Each number is 200 + 30 x the weight over its row's rms, rounded and kept within 0 to 999. Layers, rows and columns count from 0. The size before them is the row's rms in percent of the matrix's.

# layer 3 attention value, 384x384, rms 0.046, rows 288-319, columns 256-319
101,228,171,187,244,165,147,206,170,145,210,215,233,244,215,191,199,164,154,165,226,185,157,191,196,156,219,223,194,226,185,150,219,195,219,203,158,197,251,198,258,208,180,185,226,223,264,232,153,239,184,186,188,209,164,204,214,166,178,214,240,193,224,150,146
102,153,179,181,164,212,214,258,165,148,184,206,184,209,235,190,154,198,230,198,174,127,143,245,191,178,221,263,210,184,214,174,144,219,177,232,186,185,188,242,207,241,206,185,254,150,203,193,180,225,168,251,179,168,222,167,175,210,216,216,226,248,169,219,205
103,214,181,162,153,156,210,183,212,215,162,157,194,168,267,219,178,223,166,186,222,196,214,210,164,186,169,236,213,208,135,190,210,186,163,210,135,143,219,164,201,259,206,221,209,313,170,241,232,180,200,185,187,189,174,227,220,244,197,260,195,202,261,186,160
101,161,170,162,200,153,284,236,252,200,230,183,151,158,149,202,223,169,180,187,177,228,224,206,228,177,222,186,179,228,185,184,209,244,196,241,184,181,218,201,226,238,193,134,223,212,244,265,227,183,238,229,195,167,231,223,221,202,202,186,219,232,160,223,212
109,195,195,232,144,184,224,180,215,171,222,183,164,155,223,182,157,198,183,229,174,181,208,179,220,148,179,211,253,190,159,193,252,195,187,221,215,238,214,245,191,216,194,209,193,181,189,220,192,205,194,219,207,198,187,215,197,233,194,265,215,236,202,247,190
102,144,224,179,233,240,230,238,219,201,219,206,150,153,172,225,158,221,232,229,197,210,165,183,191,230,240,194,267,218,197,224,192,209,211,211,151,244,182,176,216,192,205,142,238,197,175,205,241,107,203,158,195,197,220,149,217,204,228,186,192,215,186,245,178
105,196,235,220,235,195,254,236,126,198,172,206,175,192,192,195,203,154,242,236,161,184,164,197,217,229,193,196,228,232,173,168,216,163,229,210,176,144,191,201,223,159,154,215,173,181,298,160,233,225,165,182,270,194,196,139,207,177,218,192,197,195,187,172,220
102,156,232,249,166,163,208,136,220,174,222,140,235,212,201,218,200,180,174,190,192,207,199,179,203,188,212,213,205,200,139,208,191,186,212,205,225,174,218,185,189,155,164,200,152,148,185,179,203,182,207,245,146,186,212,204,166,211,170,263,242,229,245,215,219
105,214,177,219,168,198,229,222,222,198,123,171,202,216,221,234,246,178,167,155,172,219,181,179,203,204,156,204,177,181,214,176,220,132,148,221,238,184,187,194,237,175,212,218,202,232,213,164,210,195,184,211,190,126,188,134,182,140,182,171,195,197,173,182,229
102,197,203,217,181,207,202,204,213,159,208,193,212,147,185,175,214,166,178,235,214,210,168,200,190,180,255,164,194,253,236,202,213,130,199,190,204,229,232,210,210,202,198,198,266,207,221,212,223,166,254,177,188,205,235,235,163,189,217,240,221,167,203,183,189
109,178,209,186,196,218,217,218,202,147,206,189,169,158,209,215,196,189,250,205,200,202,209,204,172,246,248,187,183,245,197,205,158,224,250,219,208,170,220,155,235,163,208,204,164,238,268,223,212,169,226,207,129,186,195,247,199,236,245,167,219,192,231,198,185
103,178,245,219,240,231,136,172,133,190,151,203,216,211,176,232,219,214,192,159,236,212,218,159,135,232,197,172,177,235,157,196,222,212,223,203,176,174,185,232,198,202,211,248,206,126,198,180,213,231,228,174,170,234,235,232,204,226,196,148,174,237,139,227,221
107,176,221,227,201,255,191,160,242,158,210,178,212,243,189,180,161,225,188,238,185,218,250,215,205,207,227,139,188,162,184,199,218,258,223,206,205,183,224,230,237,208,167,245,182,196,193,210,187,198,214,184,141,173,156,255,256,249,198,186,230,210,205,156,193
107,162,218,183,191,221,173,229,281,207,271,189,224,221,260,240,212,226,226,182,228,201,165,172,193,150,159,188,203,211,193,175,198,165,216,229,226,209,250,207,200,204,201,158,228,199,206,197,213,219,188,204,246,176,166,177,227,202,188,245,188,153,205,214,201
105,238,209,198,170,184,246,189,190,230,218,148,159,182,187,169,182,198,166,238,211,213,211,200,194,215,230,208,239,175,219,216,197,211,198,118,174,204,176,176,184,250,208,204,199,233,209,180,208,171,223,188,169,255,131,216,162,178,237,153,213,178,150,214,224
097,160,237,211,191,224,220,226,180,182,235,201,199,203,206,274,177,236,251,163,186,188,238,150,191,182,191,194,189,244,187,194,250,207,190,187,236,149,198,202,196,192,200,128,166,185,221,219,172,188,185,177,221,170,256,170,229,177,220,174,221,198,167,200,185
096,203,217,222,211,239,217,238,198,155,183,190,203,198,172,211,129,206,235,184,148,205,166,214,235,213,227,169,235,183,191,172,166,215,133,204,225,197,208,212,198,198,135,207,221,150,172,142,195,221,183,191,143,189,231,242,230,246,196,210,197,209,216,162,183
100,167,214,180,228,212,202,199,246,205,199,214,193,138,235,164,224,201,240,185,125,200,189,222,187,222,172,151,183,253,173,164,199,168,194,184,193,198,222,227,234,178,134,236,205,258,228,215,250,218,200,209,217,187,204,169,175,208,243,152,200,201,252,229,249
104,235,166,151,238,229,223,180,170,225,171,194,232,200,270,208,207,208,170,185,203,235,195,118,217,188,251,228,186,245,208,157,186,179,212,250,202,149,209,211,197,179,191,212,255,233,164,137,171,178,205,205,197,168,220,218,223,183,195,202,174,189,230,203,164
108,188,221,169,198,213,206,213,198,245,233,209,160,236,238,235,183,159,240,160,209,202,264,238,123,213,190,199,212,185,188,199,173,247,216,173,151,203,165,272,189,206,188,174,256,149,247,222,239,174,205,190,211,177,190,208,211,155,216,196,189,165,180,171,144
106,176,214,154,252,215,197,144,167,269,203,197,226,178,175,162,167,161,233,138,207,220,178,125,115,276,185,213,220,177,160,194,186,188,138,236,225,166,206,230,170,175,151,216,184,181,268,236,244,209,171,226,203,175,174,132,195,180,224,209,243,179,154,179,247
105,187,206,184,187,171,156,171,223,229,169,234,206,210,201,188,163,193,210,217,248,230,185,214,186,220,212,225,235,186,148,211,227,232,187,178,247,210,187,191,184,222,192,211,268,223,251,207,196,200,195,195,242,204,200,143,170,190,217,228,210,192,195,195,130
102,206,202,161,194,232,217,192,193,246,227,247,193,155,206,235,193,198,229,151,220,220,216,186,193,194,188,202,177,148,158,128,232,189,206,198,267,198,204,180,191,263,187,224,212,158,180,256,219,256,237,190,267,223,209,239,172,206,217,190,189,227,167,240,184
106,168,156,195,226,227,206,198,192,187,204,152,170,208,226,213,211,163,252,217,198,212,208,168,176,204,212,225,213,214,191,199,152,151,185,283,171,174,169,213,199,188,266,224,225,225,180,208,198,191,242,197,217,163,189,177,221,193,144,187,209,221,116,208,220
106,213,162,239,222,244,212,211,226,224,193,233,204,248,181,189,196,157,171,190,241,164,228,206,199,184,209,173,232,220,147,218,223,244,230,234,204,219,211,247,100,207,190,192,191,204,201,169,176,238,191,231,199,230,160,213,194,192,212,153,187,166,196,228,174
107,221,179,158,150,190,213,241,188,246,216,181,175,211,134,190,211,204,183,201,212,214,145,186,220,153,214,228,193,184,178,161,165,163,201,218,185,275,182,151,212,235,183,232,228,205,184,213,201,183,155,179,178,169,132,143,195,230,222,207,200,213,269,167,171
108,134,228,232,196,200,197,206,182,202,213,174,193,203,206,232,202,203,175,249,210,230,161,169,192,161,207,215,169,147,205,218,200,195,220,194,210,177,237,246,197,171,143,223,229,205,193,202,214,186,197,226,216,193,169,141,209,168,154,200,225,190,196,190,200
096,203,191,195,221,260,177,191,169,194,202,224,212,249,232,192,201,187,192,204,227,212,216,207,207,192,206,170,178,180,188,231,189,210,166,207,158,241,193,188,246,201,189,209,176,199,205,202,196,169,216,143,263,199,182,162,200,224,153,203,213,217,150,191,152
095,242,244,189,179,213,265,218,252,184,218,130,208,211,215,172,225,213,251,191,214,191,200,139,219,234,185,233,181,256,164,168,203,203,184,154,177,248,161,225,221,239,234,188,133,193,226,165,167,218,207,169,177,240,220,195,217,216,222,207,256,207,172,224,209
100,224,200,209,220,197,247,147,205,174,194,174,249,161,180,244,169,194,195,213,224,177,173,235,222,153,179,242,217,180,225,174,222,129,251,168,195,218,165,198,138,177,164,181,198,177,203,233,240,242,209,160,177,190,153,228,150,189,216,187,197,197,180,207,209
105,212,202,239,198,222,241,172,265,253,146,245,195,242,184,227,203,175,115,192,149,182,260,188,205,201,166,155,195,246,190,185,194,174,182,225,219,175,191,234,194,258,251,161,217,169,203,193,128,172,238,191,206,177,209,208,180,186,204,188,175,214,225,222,187
099,142,227,194,185,271,192,215,212,247,188,169,216,224,221,192,189,172,232,183,155,178,188,246,190,186,200,206,179,144,201,175,144,259,197,209,196,223,216,184,234,170,247,233,182,213,197,205,181,192,165,220,187,203,191,206,182,184,140,223,264,165,192,230,197
# layer 3 attention output (transposed), 384x384, rms 0.0693, rows 288-319, columns 256-319
099,181,228,203,164,237,200,240,191,179,206,193,213,206,169,184,228,193,203,237,203,197,182,192,190,228,197,203,217,174,221,180,238,238,232,181,205,175,154,197,228,194,208,210,183,179,172,186,193,246,180,177,231,274,215,205,193,264,219,231,216,180,270,189,224
098,219,180,206,170,121,233,210,194,189,228,220,180,185,145,216,177,253,189,234,219,172,183,162,193,227,204,142,202,214,253,221,257,188,167,225,197,196,187,170,209,133,187,225,154,177,222,215,180,155,197,243,179,240,220,240,221,195,212,185,210,203,216,204,120
101,194,177,193,222,177,142,200,198,219,133,198,188,241,201,234,226,187,169,160,169,208,236,176,217,220,213,190,165,180,185,179,259,219,236,142,217,179,192,233,204,176,210,211,186,143,173,187,153,220,207,193,225,217,158,163,172,216,189,204,185,203,222,194,207
099,240,149,259,182,215,165,209,197,200,214,247,233,190,223,246,191,208,176,207,188,176,214,202,190,188,187,158,242,237,201,222,209,232,271,178,254,241,190,216,223,178,214,257,182,190,195,242,193,192,215,201,232,206,246,196,229,181,207,176,140,210,160,194,164
099,217,178,182,254,205,248,222,211,205,186,199,138,210,213,233,205,170,190,235,161,185,201,200,210,212,165,225,249,237,203,187,203,160,159,180,221,187,154,187,223,252,213,186,173,208,151,195,208,269,156,144,188,208,204,215,151,196,158,180,232,122,227,178,180
098,197,184,208,218,183,207,203,195,170,237,143,177,191,189,206,199,219,173,249,164,145,184,179,237,202,178,199,209,219,183,157,210,185,154,215,154,193,214,225,178,160,198,229,185,176,172,183,157,211,227,173,202,198,191,231,202,201,194,195,166,206,169,140,195
101,188,139,235,202,223,219,187,211,176,228,197,184,225,203,194,171,205,190,186,205,253,207,206,167,212,163,254,128,138,202,192,202,223,247,205,209,252,150,229,239,211,172,192,211,218,184,159,182,211,151,190,172,194,190,221,188,245,160,227,216,181,306,256,166
102,253,220,160,171,237,188,263,205,259,144,204,181,215,223,208,197,231,174,207,238,226,236,238,202,184,220,235,198,212,249,193,239,197,185,207,184,224,169,162,199,179,207,181,221,195,217,190,207,162,172,175,151,235,225,139,213,131,215,139,219,216,190,224,150
100,204,193,167,160,263,194,195,209,153,251,233,166,229,230,149,222,222,225,216,215,199,190,185,184,170,221,255,228,208,188,224,153,225,182,188,196,228,184,210,214,203,190,125,241,214,182,203,270,251,243,172,212,202,116,179,201,204,190,218,216,232,201,219,181
098,221,178,212,197,260,205,178,185,212,174,231,247,222,149,201,188,239,221,161,216,140,196,195,197,230,244,174,136,207,182,182,196,228,174,192,170,174,199,190,182,153,150,198,222,171,213,197,166,182,244,192,197,202,227,210,252,192,188,227,114,239,175,169,152
099,186,197,221,227,180,233,176,213,196,230,226,249,198,199,176,136,191,231,231,212,201,131,168,174,200,196,171,277,175,174,240,260,208,155,224,189,237,170,185,208,196,218,196,225,160,216,254,222,212,201,127,189,122,168,246,226,236,212,221,170,227,189,227,142
100,168,184,181,198,211,237,203,184,212,144,228,228,191,225,247,219,204,213,210,120,144,233,220,259,215,219,201,184,199,226,197,135,200,182,186,226,197,181,198,253,204,256,203,246,204,241,194,180,178,196,123,209,210,220,229,201,189,176,123,180,176,217,222,217
099,222,188,182,167,161,184,218,204,158,218,189,158,210,223,238,189,224,221,263,220,228,167,219,226,222,221,140,236,227,179,201,235,192,229,202,219,200,148,217,216,253,207,205,182,233,201,205,237,236,208,161,181,202,191,222,240,218,227,256,191,168,218,233,197
104,207,227,212,188,199,202,177,199,149,167,206,159,186,175,212,200,251,219,175,235,222,183,164,228,183,220,193,225,170,216,249,221,276,252,196,180,159,209,222,202,172,195,156,160,239,144,223,191,208,197,233,170,244,209,163,153,143,211,229,148,227,171,182,157
101,221,226,228,213,196,217,217,242,265,165,263,189,225,235,160,223,225,218,216,187,181,233,212,169,202,234,172,118,178,179,190,158,225,214,187,259,187,212,176,180,209,244,226,223,177,205,230,219,222,195,197,216,223,196,235,202,239,203,202,157,211,214,189,271
093,205,222,206,188,189,199,222,186,157,196,167,191,175,193,170,198,200,161,232,226,188,191,195,209,200,221,219,223,156,233,208,208,222,202,178,205,272,199,203,202,177,227,169,218,159,225,231,173,239,179,198,210,168,187,177,252,206,189,196,234,231,242,201,205
091,175,197,181,235,215,245,256,247,180,180,186,200,227,164,230,217,186,210,245,197,198,225,177,246,174,162,169,154,231,214,187,156,192,187,192,149,212,237,180,187,177,223,225,193,227,186,218,200,143,182,176,239,125,207,218,120,209,209,228,206,190,228,206,161
097,212,224,214,230,228,213,168,257,199,202,202,215,225,190,169,203,235,158,153,249,136,210,234,193,169,222,229,218,218,213,178,160,143,189,185,218,207,214,262,164,195,174,173,225,194,177,203,195,214,176,190,207,198,166,203,195,134,190,209,204,195,188,261,217
098,221,227,214,213,222,285,192,168,220,196,167,179,182,151,221,165,218,184,178,204,222,249,202,196,212,200,224,186,254,177,200,219,240,193,180,215,226,166,213,224,185,185,224,206,214,255,289,180,199,203,239,181,225,191,150,243,128,221,165,207,179,227,179,210
101,180,274,251,150,197,148,230,154,213,173,248,187,180,222,162,279,247,180,229,195,158,175,204,190,135,214,200,181,191,195,164,197,197,183,218,228,211,212,176,201,238,223,238,174,195,194,184,218,151,209,218,129,230,216,164,209,240,210,183,201,200,164,211,229
100,182,179,248,192,204,192,230,236,176,212,207,215,205,202,254,144,207,222,208,190,234,110,218,184,238,228,243,187,190,191,135,182,166,252,176,176,161,219,170,224,169,211,193,156,213,178,231,186,202,181,186,158,223,193,250,204,240,173,193,175,212,172,181,163
102,280,169,245,193,198,161,173,260,169,248,236,204,219,253,200,217,262,183,165,237,229,204,200,225,194,230,261,221,176,184,222,176,240,232,201,175,186,228,180,205,241,211,191,225,192,268,226,208,185,164,179,195,193,201,237,228,277,198,232,214,188,169,261,209
099,190,199,231,215,181,183,180,195,232,161,202,212,183,255,160,238,194,227,185,217,256,157,178,279,183,190,201,179,181,220,178,207,183,220,225,187,192,187,222,220,174,147,180,200,250,233,248,149,201,204,131,208,205,226,198,197,226,233,186,184,231,197,209,198
100,166,207,216,265,158,193,229,226,191,218,186,190,131,212,210,213,227,136,203,248,237,179,184,211,215,186,218,160,215,165,195,237,195,269,199,205,202,189,222,204,126,195,156,193,192,174,218,273,202,194,210,224,202,232,219,212,236,208,147,199,232,238,187,212
101,219,197,206,151,169,163,221,194,182,181,182,200,235,220,200,140,173,210,160,237,149,160,200,228,225,271,174,212,225,217,206,185,226,206,179,203,245,153,218,220,172,149,231,224,164,249,163,232,190,239,209,178,244,183,182,135,210,177,209,247,209,269,172,157
102,206,209,240,208,193,243,161,271,209,225,274,192,243,224,188,241,164,175,162,170,224,155,177,195,220,198,214,189,179,194,187,220,196,167,202,209,204,212,238,206,223,203,201,139,223,219,230,176,258,209,274,224,229,234,174,175,170,240,209,199,204,164,180,189
104,197,198,223,193,273,206,201,235,189,240,171,221,254,268,232,212,225,199,193,233,238,207,249,159,279,203,225,147,246,155,206,174,170,232,214,204,231,145,187,211,152,185,191,171,230,181,156,204,240,213,176,186,196,212,181,251,180,170,263,147,188,186,252,191
093,250,197,158,173,203,226,180,232,213,181,170,250,249,188,236,189,191,200,186,197,223,132,208,182,147,153,214,157,216,231,209,216,269,253,239,194,169,168,177,252,212,203,211,221,209,192,208,241,219,214,191,209,202,212,236,172,200,181,242,120,202,209,177,195
096,248,202,212,204,159,197,202,239,186,161,249,212,209,191,211,236,191,228,192,187,206,228,263,231,177,154,223,211,135,230,178,213,216,237,216,208,227,223,186,160,194,229,161,173,219,259,176,213,169,176,165,137,192,164,219,193,215,176,203,316,159,188,175,185
099,138,270,204,186,249,109,173,161,213,234,173,219,153,185,232,182,216,191,189,210,216,196,200,166,207,219,232,179,154,207,166,188,171,217,195,239,181,202,233,159,206,181,222,213,173,198,165,190,207,161,184,216,156,190,179,255,197,153,204,170,211,221,214,238
100,222,232,186,167,219,205,239,163,208,185,225,184,242,240,226,160,203,209,182,229,240,183,222,226,179,262,193,197,189,175,270,180,179,256,219,186,211,177,225,179,168,163,259,140,244,214,147,223,209,134,255,244,222,188,235,99,158,206,190,245,184,223,124,205
096,206,187,239,190,218,165,115,184,209,221,189,216,192,203,154,174,240,181,155,196,244,188,186,220,220,149,222,198,209,196,210,204,194,200,190,224,204,220,170,173,172,172,194,142,194,189,170,204,217,224,234,188,172,203,179,209,206,269,244,246,171,189,220,199
# layer 3 attention query, 384x384, rms 0.0369, rows 320-342, columns 256-319
110,173,245,226,204,196,205,176,199,178,237,180,198,207,167,185,187,203,184,193,183,210,212,203,145,184,167,178,194,243,156,207,210,243,197,205,235,238,197,243,112,210,282,239,174,234,163,190,243,221,240,152,207,206,226,213,212,208,224,196,179,204,190,179,228
108,241,212,205,167,184,192,234,174,184,160,159,203,220,178,176,150,225,204,269,206,179,177,249,181,189,151,219,244,217,205,197,203,188,150,181,158,281,198,193,201,218,275,217,239,215,196,157,187,196,227,185,193,253,203,238,157,181,156,205,166,165,225,211,242
097,170,262,194,192,180,203,252,220,201,214,175,177,208,177,160,181,206,213,231,205,151,194,211,196,257,176,180,236,242,187,231,237,256,211,232,208,241,172,232,168,244,253,216,265,215,219,194,171,245,216,225,190,250,201,223,227,194,229,198,196,213,176,176,240
083,231,170,193,207,199,185,199,241,198,208,215,221,161,245,201,186,187,177,213,195,190,176,211,177,197,193,252,226,166,197,220,241,164,162,218,196,200,214,184,231,228,194,234,206,163,179,157,177,186,194,241,247,218,203,156,171,146,199,210,244,197,193,222,175
094,178,212,173,172,199,184,232,184,216,185,207,163,234,224,188,147,196,196,219,161,198,165,204,229,246,174,176,180,254,200,210,137,234,181,240,191,273,182,215,130,213,238,234,224,207,220,168,192,241,234,227,174,187,177,200,215,272,188,184,198,223,199,204,217
075,212,210,201,241,199,222,218,218,182,191,211,205,202,247,226,200,184,200,211,159,145,203,278,148,190,216,216,160,244,227,234,231,155,173,221,176,206,233,234,218,223,203,184,254,258,198,205,174,230,226,195,239,188,253,180,209,196,199,200,149,179,184,193,188
096,199,164,213,255,239,201,201,212,210,215,216,250,182,200,238,230,223,190,193,222,196,200,125,163,199,214,238,244,175,224,179,139,211,154,156,169,192,186,137,236,167,160,211,231,175,204,193,140,205,196,192,202,191,190,172,146,144,156,218,198,164,199,190,207
090,216,137,220,185,175,168,180,149,192,182,225,206,205,231,164,222,192,181,161,209,240,206,191,190,183,189,209,245,233,226,174,190,181,166,160,204,192,198,173,217,209,268,178,177,178,189,259,186,237,198,214,174,199,204,218,181,231,199,167,179,171,199,201,179
083,157,197,159,201,185,195,183,177,209,204,174,162,228,179,165,130,173,198,233,184,149,202,222,244,188,178,212,150,188,160,193,195,291,187,194,231,201,190,211,188,231,164,217,219,208,177,189,196,224,237,188,169,165,188,132,212,227,188,170,184,223,200,271,178
087,145,276,204,199,197,229,226,229,223,191,193,154,151,162,183,163,195,188,227,186,197,215,206,189,160,219,194,212,202,175,201,184,195,194,248,181,220,169,180,162,228,222,245,151,226,200,211,179,235,255,213,226,186,213,178,209,191,169,176,189,211,228,184,250
085,220,141,221,217,224,205,233,215,187,184,213,187,215,222,220,216,189,227,188,159,157,191,218,262,193,236,208,247,223,151,174,185,224,177,199,194,193,214,195,177,199,209,235,158,235,195,215,189,202,211,192,219,168,199,201,198,220,144,211,262,153,246,146,187
094,177,188,165,212,175,220,192,167,163,179,187,221,246,137,235,147,141,216,199,238,159,167,223,251,164,244,188,162,234,240,206,233,175,211,188,218,153,207,237,193,141,145,208,201,189,217,190,156,151,225,195,222,162,161,184,206,171,163,225,174,202,260,227,198
096,178,208,214,169,207,223,200,243,224,210,216,224,166,213,176,197,249,264,222,148,195,168,214,178,200,190,214,254,174,240,157,147,203,235,143,149,192,199,226,232,200,242,166,195,161,221,185,150,174,230,162,228,189,210,197,177,171,173,243,154,159,208,230,198
099,223,110,216,184,189,201,173,211,226,249,209,197,194,211,264,205,213,176,188,186,229,161,209,167,178,222,242,210,216,146,215,217,139,222,188,183,184,173,247,233,219,155,163,175,180,123,214,178,187,210,197,203,188,222,160,179,202,155,222,240,180,199,239,184
103,192,205,177,234,178,165,186,220,235,225,164,172,221,247,172,219,183,262,236,208,148,173,253,211,183,222,180,220,204,192,169,179,190,233,185,201,246,220,147,202,191,199,206,215,219,209,221,153,142,173,199,217,152,145,170,178,176,197,229,175,205,205,193,190
103,229,214,268,239,243,193,204,296,206,213,199,241,195,226,202,197,239,216,183,229,238,259,235,197,192,169,196,238,205,249,244,224,240,227,236,189,199,199,187,223,195,140,161,206,203,225,247,234,151,223,206,197,168,228,207,190,171,183,177,205,177,240,162,234
100,261,158,237,260,223,206,160,202,225,210,216,230,219,193,225,190,179,207,153,294,215,197,163,174,173,208,189,157,231,199,228,186,187,205,244,176,168,217,185,201,185,197,189,186,151,194,245,202,235,233,197,128,225,241,156,175,123,200,203,197,237,225,231,195
097,186,169,134,181,236,263,200,189,207,218,216,195,187,207,195,209,212,197,149,233,242,182,240,186,214,207,193,220,195,235,281,181,178,168,178,237,236,178,238,260,170,265,180,170,197,279,154,147,206,206,177,134,234,218,223,224,167,201,183,229,191,168,212,235
104,226,204,216,218,204,192,166,220,234,242,165,167,181,221,189,199,173,200,204,180,220,198,242,210,208,133,209,249,156,173,201,193,182,212,205,192,245,185,197,165,183,215,158,278,192,221,189,180,208,225,240,197,167,187,177,183,221,180,150,221,172,218,190,229
111,234,176,224,194,211,208,201,242,235,150,148,161,188,161,163,249,195,235,194,161,150,251,170,230,208,208,251,248,195,217,174,193,236,246,275,220,222,202,166,160,115,218,222,204,193,199,225,239,183,205,221,270,176,230,198,207,177,300,172,218,209,189,216,208
106,197,232,195,165,227,180,175,252,128,184,209,241,182,202,187,222,182,206,182,191,207,238,170,208,195,204,202,167,183,220,234,214,144,234,179,179,200,196,123,219,183,252,203,224,226,208,224,208,145,146,176,207,181,189,172,270,213,239,195,198,200,267,154,175
098,205,204,191,207,189,255,242,184,230,182,204,203,230,194,164,223,193,180,217,229,209,177,173,231,236,203,192,251,231,238,210,182,149,178,228,199,130,191,163,166,150,178,167,141,194,195,245,211,201,191,184,200,216,216,239,173,184,205,204,238,145,253,232,223
110,225,179,129,231,239,175,286,202,210,238,185,170,179,204,171,159,213,192,159,261,232,206,172,191,204,162,201,230,191,167,239,229,225,224,205,178,175,227,238,191,227,211,201,200,182,184,218,166,193,229,127,214,239,184,127,206,147,196,156,283,191,209,179,189
# layer 3 attention key, 384x384, rms 0.037, rows 320-341, columns 256-319
091,197,191,203,234,131,195,141,240,219,203,212,214,204,202,229,190,201,160,215,207,178,212,227,241,189,289,153,147,242,214,183,227,174,174,155,181,195,221,216,245,215,137,226,202,234,208,217,195,173,201,239,172,177,153,159,214,171,191,161,254,203,205,177,247
094,148,231,146,218,228,186,191,138,171,205,178,117,158,201,189,165,203,214,277,192,181,218,182,186,210,175,217,188,227,223,182,194,130,217,178,233,193,265,205,236,195,204,159,212,187,188,179,217,218,208,199,168,217,207,174,221,214,180,186,194,191,187,165,196
095,137,211,177,234,202,205,176,189,184,230,193,215,175,222,210,210,229,216,202,157,184,218,189,235,174,218,191,209,204,184,199,258,220,222,245,217,265,172,173,211,160,187,234,160,199,196,174,180,161,192,196,189,194,158,166,177,195,233,189,157,193,228,189,209
087,171,213,148,187,238,215,175,203,182,228,190,181,208,177,166,184,197,254,222,213,258,190,176,214,198,185,175,211,155,188,201,210,223,170,237,278,178,198,234,169,251,208,187,215,188,216,165,204,219,238,177,228,215,159,168,184,230,219,153,165,261,205,216,222
086,196,200,215,218,207,162,198,209,162,169,250,210,235,240,189,212,167,203,231,146,222,222,182,229,234,228,204,194,150,187,238,219,176,215,189,152,220,184,194,246,200,226,195,189,147,180,185,174,235,218,168,193,175,218,177,219,234,256,247,215,169,188,166,239
083,202,199,178,207,171,175,244,192,175,229,190,197,219,179,138,219,191,236,177,175,223,246,183,216,208,170,169,232,214,232,146,188,208,227,257,193,240,196,186,214,187,194,227,178,214,201,188,193,231,207,237,190,178,247,240,190,200,225,203,198,210,203,214,158
094,144,198,178,164,154,220,212,199,179,187,166,183,170,222,197,151,174,215,195,178,194,195,199,220,181,188,218,258,190,175,181,237,227,233,164,215,220,213,262,210,287,193,180,234,197,206,246,209,198,185,171,208,227,217,236,205,165,144,199,221,193,238,232,209
089,216,240,198,204,236,199,244,202,254,170,209,233,221,200,202,185,182,285,173,164,245,195,179,249,169,189,210,204,124,203,186,218,186,188,191,239,192,200,181,233,209,144,225,216,164,174,237,200,238,229,186,170,242,210,174,211,145,256,227,256,219,174,209,136
090,198,195,224,166,222,185,202,213,188,207,196,212,176,210,215,221,188,180,247,217,204,192,189,208,177,216,199,170,209,173,171,206,163,170,181,210,184,194,238,210,191,185,178,207,259,223,127,171,196,178,177,238,146,187,189,195,255,266,177,183,184,218,175,214
086,226,157,149,213,198,172,252,180,203,219,159,188,265,163,225,171,199,246,173,202,255,171,154,235,173,197,231,238,177,194,222,238,189,178,217,189,212,193,236,243,208,208,164,187,216,207,187,166,231,152,208,149,182,225,223,230,190,214,237,186,223,212,231,222
090,180,156,184,221,250,183,178,170,225,239,158,183,221,231,215,201,218,249,238,252,210,184,131,211,163,163,208,249,207,218,190,227,232,202,220,208,200,218,182,207,179,219,162,186,217,176,230,224,166,205,234,228,192,216,178,194,149,184,245,222,213,249,177,144
094,165,159,229,232,200,239,165,221,163,210,135,202,220,162,230,217,170,204,200,220,207,204,152,160,200,217,224,140,219,170,200,153,200,236,207,205,192,211,180,154,171,223,181,199,231,228,211,206,222,181,195,214,155,219,194,212,145,172,192,224,205,197,172,198
100,165,200,216,225,210,152,232,278,248,219,215,126,150,176,191,187,200,135,169,207,212,179,194,166,218,222,193,225,198,203,213,202,193,246,197,190,276,168,161,175,211,189,190,205,236,220,196,200,215,219,167,191,200,208,126,254,185,201,188,198,231,196,178,199
103,198,181,182,183,244,138,248,169,219,234,205,230,271,159,188,154,174,237,220,253,221,207,240,254,201,210,179,206,178,203,190,204,238,180,189,233,193,223,159,177,224,188,200,257,213,164,184,188,170,154,149,214,199,206,207,191,205,212,251,216,229,175,197,196
102,124,238,216,205,194,248,182,230,238,265,214,259,199,229,175,219,203,153,192,194,190,252,259,211,223,225,221,222,207,233,192,194,191,204,196,165,165,176,204,209,210,224,237,180,217,178,230,163,201,236,238,203,196,243,179,201,203,177,184,205,239,251,182,186
096,191,165,183,167,161,208,222,222,142,207,216,192,154,180,199,205,158,213,216,182,120,244,207,209,180,200,195,215,205,222,191,197,172,249,227,226,203,206,246,172,167,223,208,245,185,224,137,196,197,157,198,202,205,189,194,248,203,200,192,202,179,181,187,231
100,217,239,177,173,261,228,160,179,161,186,186,237,208,157,182,168,217,146,151,209,200,189,245,215,162,162,219,183,189,215,187,181,180,103,142,223,168,173,198,241,206,213,152,177,215,199,209,233,215,232,210,172,162,204,191,200,220,214,208,188,176,193,239,232
097,198,172,165,144,252,172,169,194,216,204,237,183,212,173,228,211,179,211,177,176,181,194,253,186,219,220,161,199,173,228,174,193,137,174,225,241,225,200,168,241,197,201,200,214,168,212,198,227,182,159,198,220,154,265,214,165,232,209,208,219,236,176,241,200
110,177,241,131,232,157,206,223,229,231,238,258,188,221,143,213,233,227,192,231,168,210,215,186,225,169,241,185,204,227,192,186,220,176,214,189,169,263,219,184,213,169,141,246,216,189,181,141,202,231,195,194,188,232,204,182,229,232,173,168,185,186,241,164,209
111,211,248,157,252,182,206,200,188,169,199,195,235,158,211,134,196,184,194,184,195,209,180,200,199,250,160,146,192,199,165,122,201,206,179,175,209,180,189,194,213,247,190,238,201,211,167,133,220,267,137,222,151,202,219,279,231,218,253,243,180,206,187,170,254
101,206,200,196,188,171,215,177,171,188,210,161,171,192,195,190,220,246,238,231,113,205,209,196,199,149,175,200,178,216,227,204,216,210,172,194,204,206,154,200,209,217,214,184,229,233,201,186,197,172,221,210,192,195,167,194,157,245,193,266,157,180,189,210,223
103,216,207,230,198,207,224,181,168,161,217,187,210,209,169,199,232,195,204,219,143,173,149,209,231,178,168,278,195,218,185,204,158,242,222,218,210,205,268,205,246,244,218,244,156,174,202,204,196,141,183,178,143,195,186,187,204,197,200,236,174,179,200,183,215